{
  "n_layer": 10,
  "d_model": 896,
  "n_head": 4,
  "n_kv_head": 4,
  "head_dim": 128,
  "d_mlp": 3584,
  "vocab_size": 21473,
  "activation": "squared_relu",
  "norm": "rmsnorm",
  "norm_place": "pre",
  "norm_eps": 1e-05,
  "positions": "rope",
  "rope_base": 10000.0,
  "rope_fraction": 0.5,
  "qk_norm": true,
  "attn_scale": 0.12,
  "bias": "none",
  "tie_embeddings": false,
  "parallel_block": false,
  "extras": ["some layers without positions", "local attention windows", "value embeddings", "norms scaled by depth"],
  "init": "normal",
  "init_std_qkv": 0.0143,
  "init_std_o": 0.00424,
  "init_std_up": 0.0143,
  "init_std_down": 0.0016,
  "optimizer": "adamw",
  "lr": 0.000538,
  "beta1": 0.9,
  "beta2": 0.95,
  "weight_decay": 0.0,
  "lr_head": 0.0037,
  "grad_clip": 1.0,
  "warmup_steps": 413,
  "schedule": "wsd",
  "decay_fraction": 0.643,
  "decay_shape": "linear",
  "final_lr_fraction": 0.05,
  "batch_tokens": [65536, 131072, 262144],
  "seq_len": 2048,
  "doc_mask": true,
  "z_loss": 0.001,
  "train_tokens": 814700000,
  "steps": 5800,
  "dataset": "wikipedia_en"
}
Each number is 500 + 40 x the weight over its row's rms, rounded and kept within 0 to 999. Layers, rows and columns count from 0. Numbers have three digits each. The size before them is the row's rms in percent of the matrix's.

# v: layer 3 attention value, 512x896, rms 0.0395, rows 446-505, columns 672-783
# o: layer 3 attention output (transposed), 512x896, rms 0.0385, rows 446-505, columns 672-783
v446 103:562526528451477465551529502457497470507520602475578488496517524483520516563467543449536539502484439519510508547537455499519532480517457513545522541559477547474503562516475489479474524536504491559513514520550485475524508502475526488511486487535513494589483448453540504465466453465496476455531447591490520486477534508425533491506540480485
o446 104:510528515471517457511510434558425488506505487502526560466479461453570508445485487471463443566511536528481543559563490562558484539492530410535469531465519477513483499529452442427475497526441486514547532504576478485481527492444432507448446464562553468464453536500442534476541529487467445494533518484466523518423465459463527453560480466493
v447 093:444475543469464486505437472535533458558476463533461489490541508477498445508492487490441495459505516493418542485492514483500469504508535464449525461517536450503413633502532436519457542477524519539479489503476466483444532550486478484517458495409452496508454501463434515503527472512503451482443544414520547498453453441502476429526478536579
o447 098:515485475563484488457538524503461601440531513482520506526525509495458466487478522464568433511481478505508472513491500471421505485454514557534517470538462553410507556548495543489520471490516501539436514487485475507471377490515485516527519483425539505526434471494533492457501457545503504478468495553509502471526499491540419529545476536499
v448 088:534539437517531569515561493440505479470519568456574490524463512491487526481514426524556545517443388566567596499484505498503551484555501573578482539586446577465559470481477563465470507583465548495545520478530480488546508444529491526484532488545500465495553470472575499507459535515462507551503453568474471490531559561435503565458538437400
o448 095:498508503482527543506454448550492449553458455528482490490498509466545519475549512520488508510495554554508525481533567544534464496521467454488468459466497466526427471509489507533526515496445529465589491536498521457497567484487503514472459455536479527484529547495464500494535600433482525510543529460476445533458522422474560504520533482512
v449 098:551499441488458516485443472516514481429457568513515505530471496519530539559518507536518468514487457449512547588524480499456498470530511513594485509551480530506572501489475510513526480555494440501499526476551560508490470508486495479503449484548551486493529522515600438470453551580553458464542440547460513497525513536488514549461524511487
o449 103:489516528486525472497550456423560441491461479545488527549485485477524493558493505495480481521519524454472532571532495508529455500516492450487473487493502500569470474407526451454489521536453466482501517464530512487483553487496445472472471462599494465410554551456431469552471502464572471519536523442474446493414459547521536478527527511470
v450 106:449514479480455446546438487524492467424494565545452506483496487529482574564528530505480496520505539396470465504565372483506485437459459506524499469473462488466422482506492425491516543499452440559391464500529532465545451502501541496549498508598537472527461495523455470429482493484502422441519466508467523512534509454455520455440449496503
o450 103:579444473452507525510547417466504517492508538523493578484478506485529542464470489481438501624555563446428485544541465499545502505543509529521501604558494531546542455488534467460464524490441448542427535475506472533555564569516437439455506466509508495428554543503473490509449480527552457508465529449479488497422459525512526445476479506501
v451 078:551461469437471512503476461484533503429505629471572537528500525454527505539529464473474502464444528511505511495502471501486547482604498561575525490547483465533496498490541463452509486504533516537483582438490510470455523522445507499473515484437503480541484473534509515494501453492537504505493500541469600461450538504433444532579552565422
o451 083:524497547473472485548561458529497509478523508477541580460476432460571474497475476482522447537455483514559547501489497565493466546447519507535531567563474516465476504553446487487456541508525503527504529488588491469469440438536508565497574500536575467472472540500456505433522544495505432518532502478482512535492448502468444498525549506449
v452 105:486498456530557526470547492435491496508518563423510553528524495509495467462511507441543515427476468556525447375510475505490455570618480501539531546587540465490460518498517533479390491501532524488556501438471497487437490485506506522482497490446548574505479494476464545503483487444476518553493486442484538481517521455530443513524563480462
o452 108:450508455488529529531518457588569490545503481464493465413512501516544497470484451507520481545442502498509483449494478542465522483500510521585528462455434508422493526576510455535504527458522560485558484527494474523503435511492508595480484525482475487572478532535457555483546495452498484510522504531453581622456519416460508581487548509456
v453 105:515482432447486507478485467492523510430501494529522464510471497462480502473540498446397471490502514510433488454483461514417573500473492477528506483547528493479503443504519537491430463520489528457556548481467528533490420493499511486475483490461538514450528493499432529568472550548463508521488550455518537510429493453473467514546528547540
o453 109:577457496497463511477526519509525537554474502434499508559462433497487440511446508478494524516511471448580496492460469572521516475458578535526512564540492565479489468509483548516463519423526519449507531501398458529523438507588560507494564528479502537454453545503469495479546514511482483551490486464446539490505536505533422523496522571452
v454 110:555455551489498535536547551453437504509573475431434460446475504466501504414449532469454568572439617540491407516530478528486486594529516454492487515570510465481481490573515573488511478517513542495481456468467524499515564523507523527445500521456536576496505551477373517482471438458523487469483546425522496550486496477565478520572492526466
o454 113:501428508540471532516501455567529455491464484468512520469509479539477513476521483500516525515441481472528546452442454499408542554522539503520536459513475513461550569558503543533493552460494521485486519565524473553491467496559524552460536567416494487561437502527492547490477451491431479521447534511478596539507522429516506503512461499537
v455 088:487500445560547522481526499499490502486510455483485502509487455567519527465451486547584523546508430528551529498462529539528529527455464519538476465511497544502522426490488578534514465500466518427536471505481508513540479485545509513478526475529525512464530525547569496478481578489454468549553443527506412539508553556509496510410516464474
o455 096:455491485520524564519485555473509453559469473517455470502493533542480500496521494520465576480493532496460475482517529471537488480570439470478482445459518468562526451440528525525531511517484497488521466474427522473540593503482479447479485511481453517456568485483515490556508516472491533510500539460518452472519540506502562522463518480514
v456 091:472472536533428509529450493553477492514500466469463532529514559485497486562479542542424427484484517468470445488540523497461473483487495454513481478466512434491414567484529433469544536462462501547459473518501520477546550556483524468485534490418484434523469489510446526460576451521523455507448492496560513479535457487493511436541438489496
o456 100:558475484463489472501560508457496533422513535489500537544514464487477519511488519488491480518503472552535527477541474483462513520431541558527551558597468534438496529544481521516464485460528477524432518497565482542473441460521522522547561523501528469522479496494521487472479463536578510480487419528475534489519459521493456474492448498524
v457 095:464524527559574451504579496417493502513494511505500506492496481540509502431515488491611542551455487518478458479490490526568477521465502523466498560446467571474472533485473563517457521558517532516468478500489490486487505468515490493524526505557539576519477511488532493449416570434511497507495534471463503528491487501515493479449540481465
o457 098:470499494562503533497414507549488519552518495489466471447496554532504494466521465494519491519504540445435510518508518500516513497589467485503467427443500498540527489508565481501544490531456483492522469494413507499546520584458457466455419470454473529521513501507484484521486476471415489486476610515529469511488551439481537501481474519512
v458 111:484530491495488500512447457540523479523398605576520495531507507523521473593543520514546418412506459450524562522532511507515495444483509529570536504498474510512500567460478436518489506502535411559527522492555515446510476512517550506572445473585464453512478455501637471431481550558543474457520399584495504469544472492479511467433492496485
o458 105:509518447465543466463531477401528513507541533579449504523504510459520491533487511465506410531573534507440475552591518471595458429494459489507469510495484487525475461450536460467536477502459486513434469431516485490486524560425410463464429418575507490412539537453486456540510509492612501501568479462531437489430406533522526458496504524508
v459 112:568499429453479445457384497577543498494419472483552572537512519498515538554525490470585462539477483437505469506482485517394469495568487464549524492527497524493524546461484355535456530514484533538498554505515492461521494455480477475504470463471484501485502544510540483539475476587532557519558488499504488467603460552471509446458482529534
o459 111:512542552474466468494542482476550510479480473528504550559491433482532529552487505522437461528499509426432481562510489480444442449464536545542527526588476510507507467461478440463447468519525538528500541444525531458479489412450525518514567502553557515459503492477441515472452552503557496518556513462450488539481436582459487441522562499497
v460 100:442496518539483433464454440465584510498494489496444545546511494499544432480494407515501476487519544459457476439491506519483501505484499476432472580569489491496506589519511430488475536539559457522456543482458504541441535521516515459464446510471488584478488583493423510536540494528498512481488518462536533482420427453547476480593501509603
o460 103:516517532536456510507507507540510576500540504432528449479455448558519476549433478483550447446462498405456523536478445443480516463484466552554558462471456557451566560508483507498510521517560484539508505506510505523492448491544486524536539579395525529530407495530523501414499469499468491560482571585540499517517545488521431507510500568428
v461 110:523479521435449549489405480531511498544473528481546479519492487482530485525466546549522460496482442485527514546522526504498516463558511461584503475511503462474546497508510531492543563483525447519479462506540521500539517490486525506497475472488523475491502471487554514486552440495519450507545487521480536453591520480529503498473521530497
o461 110:494545518469560414493505465429503471418489483519566528525568498459475532547501547499498453524465493536506463521524474467488479524452521462507475485519496459463484507486501442470486512548482524516503529493588458480461496459422487502497542452558557465419494493427453503473465491489552485457518442465495539517450450567486521467493495480496
v462 108:479499530530454538545452512584479448523474398502412506467510494517471468515475578554455492473583486516480512578500551502526510471483506470472470398403552473486444455519490484492594503424463481484485464516500514504506522535523504499525522525482482390484471514535472500464507485484514490485466511503550490496510544480530502458455413476522
o462 112:508478470490504498488551576402495502399487533547484495540523529509426533526521551531468552500485470597536494452527508440472474535505492513468499512570523459502521512468509535499491479512501482485430501486542497539486511485491482461537535535464503470487542437485554484544475481565561527479430432511529481432570512554528471498502463461553
v463 093:569518400501500527468528473463539477429497577487552419527461492519518575523549445521502494527519423491529510561494452514465522498535497545555500553596473574493581424479463550482522450577484507457545556473494522502527480468513486484501451448495506493483534449509598477533461529511524567497502472582472458489497514555451497558517502521443
o463 096:506513558513521510516524436489492436532449442528514515497468473504564490493513496506477549500509548484494567535455546572549496535529507438496472538444524487562458475461520474492495566513480466471576523510519504490497569518532490496431499492583487505473534563508458488487506569475478462531552538470493483512480464473505556516523559499477
v464 107:501476466485545513444476486477570563523480520463523609572553496463543494496516392487553492480468545456517484448495526535453460533559513523527548533545517467524539561447543399498499469542572458486492517492486502467440536493494454488487474505462502565466480568492568506463466526518568493547560461485492534497535462509516480522438515503538
o464 108:407522405493503491500508505530607516495510515506443497504491487525488502572521508482524436485441452476469466459488441442438456448487484529558548452507453543488451511491500456574525506497588539577450480442497506457510474482488506548518572534479493519548461495547500517512499489455601507520513496525491433566513477552458456517528573476494
v465 100:490504448488533529521454516537478486467443475530523466490476482533450554490514473499579523513478377556532581570525512481482507496501550468543475458510499522524479412544464564542483473496411509418563503510516521491588480476517542534524529463556523431454543456516538480466451523511512484521521471499525512520527513510543502550432463498441
o465 106:480474484515539550481519497428505466502457453568475514559542518499484514486532552516457580513465534529499472483529559485498472492557511429462445448468548493512482463458519524502523525464473505443500475497460489484505565490459497475436495495505463507436560489490460460580492548502532529477539471445466513488491492509517541465471508501510
v466 096:567507436466501578517470496476536495404469551508568481529483489477490559525531482520459475503479439497533563534482467491415538521536524565588449536591471532475584469505497539499553483499465471499502565492513524508593455536501514515440473469514521463457526507500547478517391485537523508535533489524458504465530482577476503550499516597459
o466 092:526511526450488513523547428473590425527416479512498520511480413521564482537510512547484505535437548474542548499482489562537479473520531474516481506530542457496448496472468491532469578475514519482526524493563532471503504449571520488456569562582499482412530532491438489498541626483536475544544501475508501504484459486488510495481594470467
v467 091:465456536511472541515480510533471467548466528510467466491492518495458458479511532486390555508477529535443481501534510482451520523520515470490487437550497461493451546534504471460491552480521503521461504479511495503466544542487492483481504539428448533500437521501354516523536475490507444462444538467548602495456494392547520458550461501540
o467 097:528462481531483482478514488512506574406542526474521525515532504462457487488488500474563437520517475528514496488479487492413486531443547548535534484534454559431477557544472539514508495465478502498441511534510470532446406497550509545538521497466534480521440494468518509455505449531520479493463481539477505498489492469527425510524456561516
v468 106:494553579545500470502553508413482517453533492541495414451485473546479513485498490451516536525506538532518473542518509503548526506466509484426506583494443495523542438549491594502527446513536479542499464523495513516543509481494508541494517515533544544531550476512432482473479504530532482403522541481475465564466488530559517554535498458500
o468 111:485471530548500531518455463532447455564511502458546493423431510521541498466504432487509548437501525487476526516428460501556559505547485424483490478411521497550567546525496510507509543500450456471528480549474510520519538561504470474476448506471441508532480470504512495514502445498410482507465561536525568521508521453529535514466453485458
v469 080:493555528556488410573555517472426467532509503510495511444524495539522531498441498503598585502451496485470494532518486492582495521504473517517518567445461555504451511521464507492480469490442487559479443533541493503584551491498507539534490496516436453572494530527500462431461527441484459467506433495473489546494502541500516460423419442491
o469 089:475508518546513521507528474522449484520523504507485523447469513519511562461496450512485507546490533498415521497532490510519499507592447436474471460476541492561544483541531468489515482530423464513504491505496538496522575546414443449458438462499457491514530486521467501539505459505455486472480570512508450522507505485467563445515437476525
v470 073:529479476467450539504472516504530536470531541489542572495505516467500437521490480468460482496434553504539434464515513507419561543572504541489540487583448389486484527516567443481548552493554543538544539481470512491496565526504522508488526488415504490506466488484439534494580466538561542487517514460526534513508477467526485531603509521511
o470 084:483466494503444473523531463536506515439525526468527556458489454486527515513465465490527453513478451531520534468505482501458476545435537512543573562523454563475465542543428489501428532503545529544441512511589473498456418437538539580522593526518513465523440538514509519443517501495524452516517478521460564550505447505493428513508509488476
v471 083:475492523493469501526481472533502499498450547504453493511502542429467480542545515502424440444523559484473460475498520481434459495512487475461527458510512460532403553471549437491554514441520498551523556503456505475464537533503472439509467492438480475491496493458452500467606441554547495494413515491567494513486463490521488484580465522542
o471 094:517475469476475470490558514445533539451504526500485525538500454496493467525465488490514469484502472521522503470505496513471490469430555563536540578580478537411496555517474512510473503467550502517433515481558458517454408476553550547554556522524519484530468520510535469489490490537569486514504423530493548496544455531523431496500491525517
v472 105:517545442459486470445485437487500496507483525493577565506478507441523523498476455460496431475434521477491430465482487541454562468452472459494552538557478479524451552505497410513431562532514559536483479495505497468465499469496501482520537483444479544556484523517555539491525552530489516479500512501486440467500438475443486468552533481571
o472 108:553541550483477471514541501535478556502570520423488539521465456500541479527412475452490430532543483466420540560526477498489512483455523543525505558550464579513504479513487478469460463525523521520522520473489469433503449484454512500500522442521524562504441531476458530390515479496497460522530530472490470521466475525496438465514467545508
v473 090:554486516489534483513517478472481495462475567565528433515520499507457563512580437468525471412534416509516571511501460493522513510488524508547481521498476549490493494502510557479493487486525464511518552517503495516555484500529563528484474476612517507482497433498481513470465512511538471485537487545491488528493511479489506547467595523483
o473 094:467468452524541598462518457432517457570458466571485451453507486486505461495539501487547542539482528553526503490525512504569474473586478415513451481446552513463467476496501486540533522468493472486467466515447466520485560542537423489441464509495444517484537528484513466540545526499523453507505510477561538473478461435556521502499520481479
v474 099:460498498432528438499486494481510482459431510643537510482453460496448576560538432445533468463526453516545504480484485469441511438460505513502501600485446509504596517445524453524450454505542427568511569475503485509503464466516531492533443478537492460447518462497547463501454536537490470538508454507449545517506403542493520502481573514492
o474 101:525496509461511532493445511487502546594543488495471477530472493471540484481521527479489511462541564448483448535488494471543479428473520510504481531509532504502460445503488509505506478418459481481494500466423513473530504540496517445513522448535500553434511463472476495510526545497512537513575511475503507497496474513499496507507570513430
v475 112:567466537442426482551500489521466514459516534504500379474493478520499533537516592494453491531524553489537480616559450507458542505521510413537485478494534486468541484564537478470515546484471462532477523489512514525507523553490526522528492532447540497507501503497389453514485455518545507415485559499499539505512536522540496507593475499516
o475 112:537491558487480437537548454456517476419481462487564530474473472485496504531512491473488544524514481499561552481488443518480512561469567435496512533500519457486509507503489464443440529478511455440495578530549463573462460480511454493502510526552505450457490481449457496496426447532506465506464483485499613516473489529544504467512485474480
v476 107:453505545509552427564567485432447515443511587543588482510508509500493531521537437451537510460520428601500511473513446485557523506507453541476529552488474527507522541478466544504392475557506529489511550515506512482482492531514525548496517519523513469517522445475517532500455484502472479506499512538472569527451496502477498542486603494479
o476 108:509482483502507537490475498564444539524505478532537488401503525457596499433540502445528522543473519554564526480533523554536530512548497457535441495474559452456480457551473448490517527449498513502545511489471442484521475514477482532426446489433464551489490470501462512481530535518438460480502554527518518483467530424455462505564542435449
v477 104:464508453503519546417497510500543519471430488533520493522476480498449527510516501492542462463521413488518605475465543495456449447501522560540461547498486507510552509453470510520549430528484496513570555476484485479548482456516466487497483497491466497413529471527603501523516571555519511545535499522448478486591448544531516520467494477431
o477 109:492541493490507527470450507450540506588484505510459467590492481492522472524522519557487495424503558455471443492499550478529492416503487508470468519499481499545473474450525506526553477440464494469552450475451549444524534510516555509508530489560430548477539510529496457529532540457534548503576493494495454517525479542493538502473559544482
v478 122:496523411495509538406431483515506490434502468585520516493464472449477507484486495450407498517456501448460490470451515506426545483450498498577476567532483450476592472496479499519522498564528420479463487506482514515508456488527478532513556512524515584418508531495475495544453529558471422460515495378500538506479435467522500517470459579509
o478 111:524494505479484504416483473494540521539476516419474488581511475530471455553467549520511482454508523421513494514413416494537537416511548545467493502536510591520470512463490530571531519455487507493508499508412526447538527497578575480466585505473466561428456530502501514441511512496554510578481509507474424479515514518539464468460498546476
v479 093:428442443512498587511504485535544509516482521485466496510460528474484493491559506520384468503507547515541421444491515477427484500548527533524449388570559456502511522479511457480476484538502540459526537500432534477472466520480456454510443458447542508455462533494432574558494531502533476537464510493534554449526475493528473499510527504479
o479 097:531478491499438511494498512527609565461456499515468512556532508457456494506539518506543494523485488483565464439485508526416450495440568570522544491538434537422424474513480507550456505403548578475443519515437466520525410462546596598544538527465499495497497537449515514480484523490563537512524469517437497516484530518501434571514596571500
v480 099:456471474574578484422528514481548519546501500486508480518491496525554512439486403465539533461485461443503528410469525515568540488488506617505500595517481529492528516471471501483473485591560535481493480463465498513471475447505464508489531512490522634461540492515550469535493564453485503520546528513446493504456494499457467542493549472481
o480 104:477527520501522536496410516570515517550531505467509449462467555510537450486485462515550469465493532431462460494467509497527516465517430533473504436434485521538499478479515500514551487520493521501582452495410571461551533515507521511512467501460461545532500535509501513470527517449450510548516597529532419532492566464479497519498516536466
v481 140:509493618539500438544557486494557524427494544515554447499472474539497501555495523464516473523484565451498452523535475514562522463482489440468547515450514479499490488526478526490499540480540461513479481521499478520445509481476521484549494511458545541481491495505472454525488464514517511440500601493502519492448474501569484553603552470525
o481 127:493518538540487464536459465525457543457536523421555468411439511530550482491476473477539518442549490435530514524429491541492548536519470480473487496442517517534544538503512457468485538526540437478550535512478479558488470538540412490553454519498507479554470513516534484482468438501463467518475542543533573511490540500521476525514497501431
v482 100:492506493507602587468622531454494513565499539468517477480504511525494471380482465471555541537457428563515506475502520519545422533500534542464500522528508530494537487483449680543437482536508550420521505487496474517503525478464465522508500471521527585491523472510567498479501610483454522538508526503477451504484543476487481523499564484506
o482 103:471508518545538528490426515545497448576485458525460465494539547490497509469537486511535509516486521497450496532493577493500503502529483474479440405394488494499458481471549537547581488503418527464546449523419511469518519539463510487447404436495486523504516523470459490535528511451402542461517537482505474526488514424490567525465476540480
v483 113:560479396477443517523504506566486490414537467448569587486469506497520563545458561529494553589488509439524405518487435469447496495456472536577501490525528548489549430535484477491504498488445516459492492521501514518550432467508466493460562502554511468430504544524547473522451550505473522516547485549438416498549524544443505546471449537471
o483 104:509527547451491476566532476527536437504470498471509525495452465536552555511497464532409564537511527453534551490462469581522511514535510497470485602546523486609490412473515470494431548485524473488539551504539539509537581479536528451494562530612521474485584500534436523492481537493495495527507462431469509558509492551458562467446542464477
v484 111:376533525561505476489548497477513492544551529529456520496495508531494436432481431531509479446479498495429476408489528527557469502442502519438502436457489514508414524477480538502482521540524532453510453514487512509473540508532482484512515527506492543504469506510471519502568547463416484533431499465531503500464504439502487469503504441500
o484 095:500464442554496537470455578541461552507519532497456470494546576495445470475493501457556488489504472544478451508526535471484493489490465562488489461478456546455522511517530566518559466528471515531461449463405478480489478549488496513526463432416494530538475531498557490475492473487473490465473547547500450443502587453519461551497469546514
v485 114:527514464477478458590571478497507451445510601563492499489478521497489522553518536487475517507487506450514451544556406480515520479442470487479542507500477532514391491527481428468455509501473443567456552508567529476554462529475561502547436460562496455576451465516444494476486494486477485459458466561502462519473492483455539475536484456530
o485 112:579465524479489532542596434492484518492527515513486528480457466504520525466491456465470502596579556477448537529562500539562468528515516471523489545499511532523509465517565482461479515493469448496445488488515466567477541556508397456485422460561501489485530563485472473496484493531512452496490520483504515508432478440522532441545446530480
v486 097:556520532477452445568513555499431456491530450513449408487501508534500525513490563501491538556525503546503448594549436510518546482472495495445489467448479546455418448557492533462477542482449541518457447525536495492556502493495534528506487491544524456578481432520480478489493444502462479429508511525513479543510522522436492480481477460573
o486 101:527485522496486499512516489478419470494486479563529567433504500495524571442531475498414550532542515547464535508542524512532528579544504441477463554503556433554553494502519468433445489529455431508490571517542497567501525510449463424439444471499528485487574475484487490544444482549444471476454528441499534442485489510497566412518422472542
v487 089:518509493553536444489498570514513564449510416482527528497507483518462553537438500527562509543504494444531492519431506477509470478474523488493496556486479528480540413491483525514510487484456517466489431497499490517545485416489464542513560504541494512438579517488562449491455498547508541544582494498472408534577471557477514540427454478464
o487 094:474527528501530502488457523487489465560468483503539460505467493532547536491486468539425562423468519427471472516446517499546549476553472458459492518489534477591574454440509440464489522541495475512584486483474578465545608495467523446474539526533473513519551477543499532552467511469464504522479536478515471489544525566472553488460502461497
v488 101:505501422526533474405480472509509532442492426553493491521504482474512542519511424470520457497462438456568548424445504480459529474460495534538505530540478469525531509452502457534503494531530469470533507490440510489439467487526500495504556485437507534438564492526533524501526546557509521502580539458509477490493437537512499514471469530496
o488 103:505512475514510553424488544509517531564514508456488487537442460536525431525445511518474516427482485464523499453451497489509540447506510539503518559529502554487486490473480537529508514472538509507564496441432496479595499516544554499489622565478452562494488498573520495495564530470542483568491509522523466531550518507526416497501541540474
v489 100:457449556531511509540501516504465445465403481493425490491501528479448519484547555492484500495538414476473595503498485481481454478474481489488449487438493483510508500476454597493456442466460445519484568506519507511561497573481537510510517495596508432432484457500491507431524528497537428554431466461492493527485519523463490482422485464462
o489 105:512476438496509563512501496466526489526431534564459502540524486524462498507561490526551550575482597478532434462566540471518476470578504526518448472492528469457465497486554551600559517422412519502443454473475529530491499547540484464471472491495483523472564500491498448553517535539521525469486479469533458474510486444521516462494485527457
v490 090:481489509500520522515510490455529489590531524474498531498542526499535421422507504476480502460449522540445452426503511510531503542534467499493527457533529451512424533517527502511430598550594551543447498516489494479436516528482513492497549524448490602548420525490465546500546508447419486510456537444528542490463508408513502417546538523533
o490 097:504482463551500494524516480564478573474533529476504529466526504495496445470469470464573430553470471516501512496516495517445496543488497547564533477497453544422509545568504537519500486489498531516477494503498461498494408514526501560505505479431541517532414507496494541417532492502460479493460529529495509546477517435473451547520457526490
v491 105:557493407558432551453497486524547516531481523560513530511459489474515449488504509482442488493477519464475418468448546521436540441416501578506503514519486451502505524468522377501478496518526543564497553490493515502469486485507534421503546515455458506485501523510473508490541577568494527479514477512543510477505456478561476446551465500567
o491 108:572528517496451505511525526533494571514589539425458508557418476524477466539424489475503460480551486462412546499500476423464453443454509556502522502541435608534498477518455576508484474475515525524485498517473506511521489486502531487574540527480454549501430508524507491430532477456510530549533496522522429527513485549514454489482502602502
v492 091:452490570506584450489593477442491533492523473477473521505542467561466506464484464495566503513500529498517478463522467482594444555450503478430541534390529499515486516482522568514513423469520496442540441492499496501428496495511445507554499529544524558481508488482512481481488537406487484563544495478489441511442474472492509512438559480489
o492 097:417479442514520510509414549543547476554523508481484461448478575535493492481524501476510534470485507478524441462458492495508538458555427512496481466443514469515548494497520465560531509507554517501521444503426528521536529565494480468533441536445451513591541497550521511528513429494459512494468510516523501545542585490490531564500481453490
v493 103:594502425449449510508412496568503482456460552515552417502479499469511538536529520529502470519500447496516574566510489492449560441491527508579463494537490537482533456475474505515515527536472497528512558497548510489536484484510540500494486447521527479529552486496582463478480500587528490468538485522471527469507546467456506470471478561491
o493 103:549497526476528515472570487407493510491448469556536537565524454457504472520480531481463484554481495493473522559533537505544471493492538467492450546521534512507481443456497493458496502496468475466496518467545448487515535487482491448429552473554529513364519475477420490520515553520529461513508492432516503468468409572535492445495499519513
v494 103:543481407502562505439519475423492517524516530502579494499493497455503509444534428484499525469461424599491558416445516487505545503529502598524499569600489523515540529479493541516401526571544546524515581481463505491471487476496491508451493479492504563489517447466514542522496568509448493517486505495495539484462501481453469487528583556465
o494 109:539506500523504573471463483588468554556506485479494509495513482497569435443498497468549458515469526479496511506504556529496504479477504518519485468477459541464435480556492543517553483458482568483592487525434477446523489521542560560443491469433479596501460562502476518425592561464428479500534553493512431533465517392491440524520513568486
v495 110:480487477585540486506589506477489508532533421398511537506525480491518499492478457493503537472495505509500465377451493491460469528541456524464509504440498519511467475507527515491500500500484588513498516499436467497463504511494459479435545508421444546544495503512521544558566497425442570594524555514485427503483515478501500522557520457484
o495 094:506530516481489544549474503615512451544522511457528474424447473549548497494504446552521554477466503495512500454484509530467529501501463578516524525510463457494533527544487490536474497502571514534600503527508557521528476461523563555556531585465491522626493498581511548463517506450454502540507515521501522556538574455441485541509529469489
v496 081:532461508464426543498455497543494508444468559552505441514511517450515483528533523468447468500519575500528473533512488472412529480534509499540518462548482425502487522528511419463523507480519494535516545497496514489489521528505523468496540526442494465548489458465388505519476386568564440452446511528559546461477520464474455519645502546469
o496 088:484497488474466450498546445450520500447521502481545555468466449457519504547484500471529479487504483532580533494483472546484506498427541504514542570549474547454482526550443505493449525458504504495463545548566463510444430455526513580519540496526529453462468501470505514443496510529542475505528450499470563521506447520539447529485521501485
v497 129:536498399507548573483534529468447490490549469427439468477478524436431514371495516463387609544477539557513463458456476511443535546494509494462488550522494490486479460521533574499503477497463621524550511487472503521525487499532473483448500492467487532535519494508399562513530511468442544520439504418523450555491480469492517493584478491495
o497 123:554448500496471581485495513567518460580458471489463504521525473506468504446524471500492541524472504505496535435470538514451503521501568524517509501514476524457475489563515538576510497424471535452531492542442488516527491476575612560470522508463432547584469546501495537476546511470438524481493508483462512525524532398509513504484463543557
v498 097:423478533562568472552521528493465466541527458472441570525505501530494487452461549516520547495492509527412476475502540529568480525438491503485459433408519524516450471498493600502524497469452529459464397539480523538492519513473461511484558520476462484465485544509457511469509541452460484523487456476521464534493514456537491440455446426519
o498 091:469468435558501540469465586509489511499503531503452473538556561548433519457521507505536529509465471527476454493539512422469494523542488513470481425522489503489536508492560532537546460538481498529449464477425493494500523528490478468496498502423469524562495474504543504546503466486471517463437519539512457466521577463507487509500448527518
v499 097:445504573556522492445557513440533515509497414447462512528480458476494507441465482516527508523533502415482524421447535494543422480470500515431480585492529484524470519489499594564524456510522470537506519494459506528506504458517505498501525499563526607455530472519476508471545551471489487530499528441487465526489464476498484464532480488509
o499 100:543496506503524531526440507574519525588494507471500436503470534569491499502473456507483513446500555399439465480446496452519602463557476575479496479428498477495532501510587495571571495467510507469528430495461530555565531579551561457495486507459482524540521525563511485520523454495435557530459544532518478569529505464504542484460426542468
v500 092:565521429481441470508468530474492526450470575488584482533480534503552544565492441483518548518409472529507452543546437491448551537562474581580546551566452528485523485500477464470471532516523501546490515495497483464533522450453505498462481496510524470540512485505491479480453475521482497479535484554464532474510509535450488530517518510433
o500 095:490517552503488505530536414562464504466533430478550572422479473473607539453501449498494483532490521468502586560466485597489461554473500456508508526513502525570478468544494438433451519545489465524531562500559507492496496463485448517456501511521564478496521504498442500466510541481479443514537578489473520543462469468475486470520520491474
v501 099:439487584474497557510602514471472439581553473425431552495508515530498446408453559530459528517492515450490494441512508503511474522473469467461474512472522455479435473517517558496568546468512504534475443514480494522543518492499482501563526496522502551523474461483514519518541540389477495521441490427488460522566516472529500484510434441489
o501 103:513488512448527457527461478505539449511450557493458526511523526534408518492469513499507505532504537507466478467505513481511543501557519526493506527474472489487520556498553514582534486477412517489499439531519514516495511568493588474502472464520503490492527543498497491469496450481467545460463457454486505540488532464444586481406407553525
v502 099:444492577521488474520448571514523505605518423530420527460496525481515496511438542546422528557521567498457468473499575505477462487443511493419487500430500470529462517489503460508552553524527490548456460535468470509538552472493517497502462507490495491467483531481442515479579431474524476487473553395536542540560460460562525450495416488529
o502 099:529499488538492504448441576482470578462492525481519447564576554495425540460506526506517482443483479497471458527448517429424498516493492537499499448560502499468533517483537503494538457509469487530439484484489520520506474477493527465544547513417505519544458438486555480514425441536478525453439501542515490431574563528519501485488462529538
v503 121:564514552425514551505529535492467487470515495536550382474485486496465477476484546486500495537512484597552581637493522503533542477506526432498465480467494512480558429505485635499470491488512517435528481502492528504516479496507530529515523523510533511488539456488500469560446493523489503469493564498516517471460532523519500573515528540497
o503 118:484508549530537461492461500438480457494455479520543464518519528473468454517537536500534545453506460533584500497478522544523525527499536409425472462432557468496478503459490521477509508482465489421528491551478482499455503510483475471469455447534516480466499475420509508525498497523440513466487447464520576461487508510556516547494479492490
v504 103:544491532449501467475444475435523513517480603509537534542511494489494504521551448507590448470511486465501521539505456500495486507534492477512537622581445541522569648486517421531506447573533464529472549448559495474455499520505508504500378495489519543518508524489579434491479445570557529487545472516470515465511471550469520499455516512524
o504 104:482521513478496472459516475492520513543494503535519499484516459446578475513478498499495380506487501462457529564531480474526472468487520479541518496474521464562476510464462392420487508565517484580502510464566514442497485492483418534434496485519525508487474505524499483516497534502538439508530562541529456489444449498486470468590553476503
v505 093:526546450536528470531575492468502496487514489469525499479479480528495536470538524511571547501544465512546505523528474523536498505456493520505468519507496573511514420511467574513460444523470494458523512516514484518553452503538480535494473495593511490508543489507567479524416507497478527506542475537485471528445534564472506575421562490480
o505 103:464512506508519535525459488491507431561475479553492458455498530525512519497552486538475538511511549482468482502527538500556499521561473438483455456436551427551509476445533466492534510502469495460561468504464541502529584540483464475478406500508470511512553509506498512569507532470446505508499536480514478494485528470476571505512531461507